config.yaml
intermediate_size: 384
hidden_act: "squared_relu"
norm: "rmsnorm"
norm_place: "pre"
rope_theta: 1020.0
bias: "none"
extras: ["some layers without attention", "local attention windows", "gated attention", "value embeddings", "hashed n-gram embeddings", "a smear gate", "an embedding shortcut", "skips across layers", "capped logits"]
init_std_up: 0.0184
learning_rate: 0.00416
weight_decay: 0.074
doc_mask: true
dataset: "wikipedia_en"
Each number is 200 + 30 x the weight over its row's rms, rounded and kept within 0 to 999. Layers, rows and columns count from 0. The size before them is the row's rms in percent of the matrix's.

# layer 3 MLP up, 384x96, rms 0.132, rows 149-165, columns 0-95
117,190,170,218,211,143,242,187,200,229,201,214,197,191,205,226,210,239,253,196,212,222,161,150,239,211,194,177,180,224,179,263,192,245,195,160,184,186,172,251,196,176,200,204,208,237,212,208,200,230,225,235,194,231,214,174,217,189,154,202,202,223,219,214,214,152,185,283,195,128,202,201,190,200,270,182,201,204,185,247,217,238,244,250,164,223,246,270,212,210,220,220,184,186,179,198,261
090,181,183,215,190,223,195,220,181,166,187,165,175,214,197,215,186,177,226,232,195,141,193,225,225,218,185,214,154,141,154,220,291,206,197,188,183,186,235,270,234,150,240,196,202,207,209,258,162,166,227,173,237,178,202,224,208,211,210,196,167,190,206,149,172,196,162,239,246,197,218,209,214,234,226,197,212,200,180,188,208,157,272,160,180,211,205,241,149,251,189,190,205,217,181,262,180
097,218,231,139,255,145,177,221,206,135,175,111,221,190,190,182,249,204,221,207,181,173,225,216,187,246,185,200,192,223,166,230,188,252,200,170,194,215,160,215,239,142,169,176,285,177,173,191,174,204,228,196,186,204,179,204,171,205,228,204,202,150,255,233,202,164,203,170,229,216,204,203,239,219,213,225,199,177,185,199,252,185,190,236,205,223,180,221,229,230,138,200,199,199,185,204,166
099,223,207,220,227,185,192,189,208,195,194,126,214,193,192,222,202,151,136,202,225,204,204,170,145,212,197,260,174,196,223,260,241,218,232,177,191,223,173,170,247,206,189,230,184,188,193,246,174,223,159,190,199,200,213,146,167,217,127,255,181,180,197,172,160,250,294,197,215,199,147,207,170,163,186,200,204,194,202,250,223,228,210,196,195,181,219,224,230,209,213,218,217,246,209,194,242
093,222,216,206,194,168,183,179,184,228,221,158,134,207,227,203,201,180,169,168,200,165,222,195,153,197,234,155,175,198,177,271,187,220,166,192,136,203,235,208,199,238,192,258,168,203,221,214,147,234,212,216,110,182,202,202,191,168,168,198,216,180,160,188,192,217,159,154,253,234,243,184,214,154,182,264,169,188,235,188,183,180,198,201,192,225,172,195,200,195,163,237,234,162,185,166,215
092,147,229,214,245,231,174,176,172,228,212,221,234,207,171,202,183,162,183,196,199,157,157,191,203,229,242,249,181,178,242,201,176,176,189,195,194,188,202,209,199,237,224,201,231,171,231,176,214,214,201,203,136,215,154,182,215,142,210,167,215,237,182,178,232,169,184,197,178,198,190,180,204,140,209,182,171,196,149,216,250,197,186,90,179,178,173,196,147,203,223,250,236,203,251,179,158
105,162,161,206,244,168,241,204,158,155,199,163,188,228,206,174,197,164,239,210,194,233,144,193,171,175,226,243,195,178,207,176,206,192,204,236,181,239,162,180,192,195,213,177,226,212,182,293,184,191,209,171,234,227,253,153,197,188,203,204,178,288,197,203,238,216,194,195,194,196,216,209,156,183,170,176,190,203,172,232,207,125,232,195,123,200,184,221,184,253,196,184,205,192,209,166,237
112,160,155,205,185,169,195,190,224,162,179,228,200,256,161,199,191,194,246,173,184,216,165,202,229,281,272,231,175,216,163,236,163,233,214,243,151,231,179,218,250,234,197,192,189,189,233,213,218,173,237,184,198,199,270,182,155,161,230,207,178,233,234,217,174,230,205,204,209,228,192,215,242,222,240,199,183,224,165,222,233,229,182,167,165,221,250,200,175,147,196,209,166,209,187,212,226
093,233,237,190,212,174,203,199,240,174,189,216,259,178,163,228,195,207,160,219,247,192,162,122,194,189,201,188,203,134,216,199,235,246,202,189,162,186,146,230,191,173,184,184,191,255,171,214,216,221,167,165,147,238,185,162,219,163,181,193,198,222,211,168,200,195,192,187,213,198,177,198,208,154,201,215,184,182,188,221,164,209,207,176,231,160,234,201,156,237,123,246,163,198,221,273,238
120,160,229,210,195,169,223,171,193,195,182,201,180,193,134,194,189,173,217,186,198,177,230,219,189,202,209,215,171,229,197,229,206,199,176,228,229,205,197,265,217,209,217,222,203,283,181,238,228,214,239,172,192,203,185,194,189,173,211,213,222,202,217,263,196,222,233,201,146,217,221,122,192,131,252,173,118,259,182,262,205,204,200,134,162,231,195,179,171,203,188,220,181,199,190,165,211
106,202,154,201,215,204,151,123,197,176,226,249,225,159,259,194,193,160,192,207,201,191,213,202,238,201,211,243,195,225,180,215,204,194,237,217,122,197,252,161,201,138,247,169,217,218,213,211,169,214,222,214,228,130,218,154,170,179,151,224,214,218,232,202,199,193,181,194,208,213,214,181,220,204,190,245,187,223,196,201,197,195,196,153,212,217,254,261,196,204,125,248,206,194,180,215,238
111,226,163,206,200,120,169,198,232,155,190,198,210,202,162,172,217,194,207,214,217,161,162,152,167,204,193,255,160,189,215,210,222,159,204,181,188,280,225,172,244,223,224,230,240,245,182,221,216,170,223,175,151,201,191,147,230,196,185,235,215,264,212,201,157,158,191,174,236,180,200,160,236,187,180,224,193,174,210,166,202,144,238,248,210,256,214,193,182,175,231,223,214,194,200,179,185
092,184,161,203,244,225,237,222,215,205,186,171,145,221,238,203,213,135,208,186,207,173,173,246,172,188,201,271,226,147,181,203,174,206,218,231,192,221,192,171,216,138,187,205,221,169,197,250,199,170,207,180,198,269,200,211,180,168,170,203,205,226,209,149,234,134,280,174,233,154,209,186,190,230,156,191,205,190,208,188,233,191,188,213,177,175,152,188,191,176,211,220,217,266,232,217,173
113,188,164,212,224,192,145,178,184,145,182,177,174,207,224,208,187,225,175,230,224,200,167,213,178,199,183,253,150,151,203,202,230,233,180,243,147,184,135,188,171,161,246,165,232,219,166,243,242,163,207,282,178,171,170,169,176,193,182,222,235,188,216,164,203,216,181,218,175,140,198,195,178,174,205,193,168,170,189,190,251,208,243,198,169,221,232,169,151,198,153,224,228,216,222,205,208
092,171,223,214,215,222,199,201,211,218,244,214,160,167,175,182,237,193,226,229,211,235,157,211,201,192,191,256,183,164,184,168,188,173,181,228,152,184,239,152,226,178,245,216,208,201,214,171,174,229,227,196,194,175,209,219,172,223,167,205,178,258,255,262,189,163,205,243,197,180,186,196,174,266,205,255,196,198,166,203,219,235,244,222,166,268,227,252,173,245,201,223,212,152,258,191,176
107,165,115,203,174,176,208,195,229,159,228,148,243,166,201,223,188,151,203,219,141,188,142,181,178,208,281,145,181,173,218,227,161,197,181,182,200,201,150,221,174,198,125,249,163,188,201,181,226,211,217,180,210,224,193,190,171,123,183,188,200,184,199,211,189,177,205,230,209,173,156,196,175,175,219,242,185,198,160,167,199,202,234,210,189,219,199,232,184,216,210,209,169,210,170,181,249
083,185,223,179,175,161,212,201,173,199,111,165,153,225,212,262,182,202,189,186,200,185,190,199,181,267,174,187,205,214,174,226,257,190,211,202,225,208,200,174,215,181,145,168,230,181,212,259,198,164,222,252,184,199,225,244,206,178,209,229,194,163,139,212,170,197,233,146,218,196,298,196,209,210,239,202,214,189,211,222,170,145,235,258,219,185,218,221,214,193,207,192,177,215,173,187,190
# layer 3 MLP down (transposed), 384x96, rms 0.126, rows 149-165, columns 0-95
104,163,197,275,164,185,221,185,246,201,212,219,163,256,246,125,228,249,175,222,214,274,200,223,224,240,177,174,171,177,207,163,206,246,188,182,205,195,181,181,174,185,206,193,187,234,205,204,254,202,217,192,162,216,207,204,189,223,201,197,207,193,218,189,227,223,191,189,198,209,195,194,233,156,178,169,299,199,209,205,226,206,243,274,177,186,224,179,152,195,232,244,237,177,180,206,199
091,238,208,209,164,215,233,218,190,145,253,206,166,135,267,234,183,206,177,220,183,186,185,253,171,179,200,185,224,194,189,172,168,177,183,160,216,164,242,227,206,209,214,149,141,209,228,225,170,194,168,178,186,219,205,152,227,160,189,224,235,217,177,181,173,199,215,213,175,184,215,233,220,250,198,196,258,236,193,161,181,175,188,224,196,129,222,260,190,195,210,191,251,192,232,175,144
098,212,245,212,179,229,187,245,206,197,162,253,216,257,176,250,193,202,235,199,194,228,157,188,172,196,224,169,203,203,138,229,235,214,181,146,212,214,191,190,204,189,171,195,183,173,256,235,206,178,245,194,122,193,150,200,230,184,229,162,239,184,224,179,255,148,204,214,219,211,229,228,205,204,255,220,167,177,186,151,215,206,178,213,193,168,236,186,164,226,161,200,232,203,205,188,125
102,162,202,213,198,281,174,220,194,234,210,228,193,229,235,246,194,227,240,238,200,233,203,166,168,170,242,235,186,172,207,173,173,157,191,139,211,195,259,117,182,235,174,167,206,152,241,201,192,175,177,156,188,153,184,262,219,192,231,176,148,158,188,186,237,215,216,221,179,199,198,164,234,209,187,206,205,235,194,145,214,145,189,211,175,221,204,168,174,220,192,187,208,193,175,203,190
101,235,192,244,206,200,235,211,171,184,201,188,180,202,289,278,236,157,227,165,208,171,219,185,152,212,206,185,175,236,195,223,244,183,190,203,226,186,193,216,201,222,185,163,221,166,236,214,162,150,198,200,238,208,192,185,204,238,138,195,201,217,210,246,239,226,206,128,166,201,234,207,228,176,184,220,266,212,182,203,136,207,177,202,209,162,190,205,222,172,237,187,217,218,193,221,128
094,212,181,197,210,187,231,199,198,194,231,226,187,135,207,236,265,214,185,210,168,196,252,173,244,227,134,201,226,250,211,141,257,187,247,203,124,191,179,202,198,218,167,197,209,189,195,179,214,277,197,233,191,197,213,161,181,205,149,226,182,176,189,176,173,232,203,156,186,186,201,188,217,161,180,175,223,215,241,228,168,199,220,263,149,206,190,187,229,165,184,232,163,226,226,232,216
106,247,187,181,180,143,197,171,225,206,223,222,172,165,220,217,155,137,217,206,159,127,260,200,169,182,201,193,194,196,183,216,217,185,206,220,151,225,183,213,197,221,207,215,120,156,156,222,193,244,142,166,238,166,223,200,212,258,154,186,234,241,144,189,207,214,213,215,199,220,234,254,247,196,184,234,223,194,246,181,205,174,201,226,206,199,212,233,187,174,185,148,187,198,203,219,195
118,182,221,184,242,243,208,214,213,180,174,170,173,246,194,160,190,218,164,193,232,115,189,190,229,168,157,179,207,123,184,145,186,210,178,173,220,190,214,230,195,159,173,175,217,200,184,219,159,230,213,168,179,185,158,176,206,177,175,140,208,197,175,160,170,197,249,190,280,160,230,222,205,133,203,232,198,179,235,210,174,215,143,184,212,204,199,197,174,198,197,228,174,256,198,220,186
093,207,209,168,217,199,205,212,167,231,237,145,167,195,170,207,175,211,231,195,209,208,325,173,175,189,164,218,211,233,160,170,260,168,223,221,207,202,184,190,203,182,239,224,192,177,210,173,233,224,210,230,186,254,181,168,192,201,207,183,198,169,236,263,209,164,157,144,205,198,255,192,189,266,220,199,203,183,228,203,209,202,156,198,179,250,198,176,242,228,201,217,207,193,191,199,134
116,195,181,233,201,125,247,214,183,188,261,213,150,138,221,220,156,175,198,188,215,188,224,200,264,195,187,189,189,197,169,198,177,191,193,201,218,192,211,203,195,187,239,177,180,221,184,242,148,215,194,171,208,201,214,214,207,222,195,250,227,230,203,218,159,259,214,141,171,193,128,196,235,221,206,164,192,247,184,234,164,194,176,221,180,183,148,164,219,179,172,195,232,134,222,173,261
105,202,195,154,163,206,192,153,188,216,171,240,263,174,281,245,183,220,177,203,232,190,211,233,202,195,177,156,194,160,270,186,143,183,193,174,212,217,180,171,199,216,211,157,218,235,206,175,222,171,202,236,218,151,161,155,198,154,162,190,233,145,195,221,158,213,202,240,171,187,225,231,222,181,203,178,152,240,189,183,212,209,226,134,171,186,224,198,235,189,207,237,201,211,249,197,214
112,245,194,237,197,208,202,241,238,123,228,225,206,300,194,173,208,223,197,174,243,180,169,192,202,226,199,213,173,194,228,166,224,172,224,189,217,196,221,178,234,231,234,191,168,210,209,211,183,164,182,204,217,225,209,178,207,165,200,178,205,222,203,240,215,166,190,121,191,201,179,167,211,186,175,206,295,200,193,214,169,177,192,176,251,161,225,169,147,231,164,167,149,175,196,239,206
093,190,222,183,185,148,165,205,191,201,216,240,175,199,121,186,186,229,184,194,198,197,222,191,217,168,207,153,158,179,233,167,157,230,140,200,210,211,187,206,220,157,215,187,217,207,180,176,181,237,197,208,208,218,202,210,203,211,153,138,246,214,184,242,198,250,216,250,195,200,182,184,197,189,221,197,246,214,165,215,182,210,164,229,248,224,272,218,224,202,181,211,236,138,154,116,149
114,203,237,169,157,209,175,248,179,208,199,191,226,212,187,241,192,217,233,194,267,178,197,207,202,197,148,135,222,203,197,237,168,202,205,191,153,222,164,204,151,150,157,202,187,173,244,241,244,176,234,218,205,170,195,180,135,157,144,183,228,143,230,227,227,262,241,202,195,207,205,206,238,242,162,148,184,231,244,217,218,193,184,170,238,186,214,180,215,199,201,217,212,180,200,206,161
094,198,189,140,181,213,206,175,143,229,162,230,219,254,168,190,218,204,225,208,193,127,215,160,217,181,214,183,225,177,174,202,211,245,171,267,163,155,155,162,216,197,179,184,173,206,177,204,182,240,213,205,225,143,178,278,168,201,200,251,227,203,159,216,214,224,189,228,206,179,222,206,163,256,144,170,159,227,175,207,189,215,227,214,245,165,178,207,225,168,216,207,188,232,230,178,213
110,251,170,223,158,257,229,253,165,218,191,190,203,198,247,213,229,212,219,271,180,239,180,241,189,183,197,220,207,217,155,242,224,197,197,182,203,236,150,217,176,232,160,221,200,227,217,158,199,175,247,134,181,175,175,209,174,204,230,184,177,172,258,190,213,140,225,157,194,260,204,216,172,200,193,145,183,198,240,191,196,254,203,231,182,159,163,206,209,214,225,210,157,185,191,175,204
094,195,194,207,239,248,209,240,220,196,206,183,213,222,183,184,162,182,230,189,205,214,232,258,147,198,139,183,140,195,160,216,163,159,226,133,232,221,221,209,168,190,175,218,176,221,252,195,216,226,199,169,259,176,177,165,202,211,140,205,188,209,189,172,269,204,227,233,238,255,263,183,194,238,209,189,195,202,212,165,189,194,156,189,208,220,188,262,208,225,208,225,258,187,177,198,189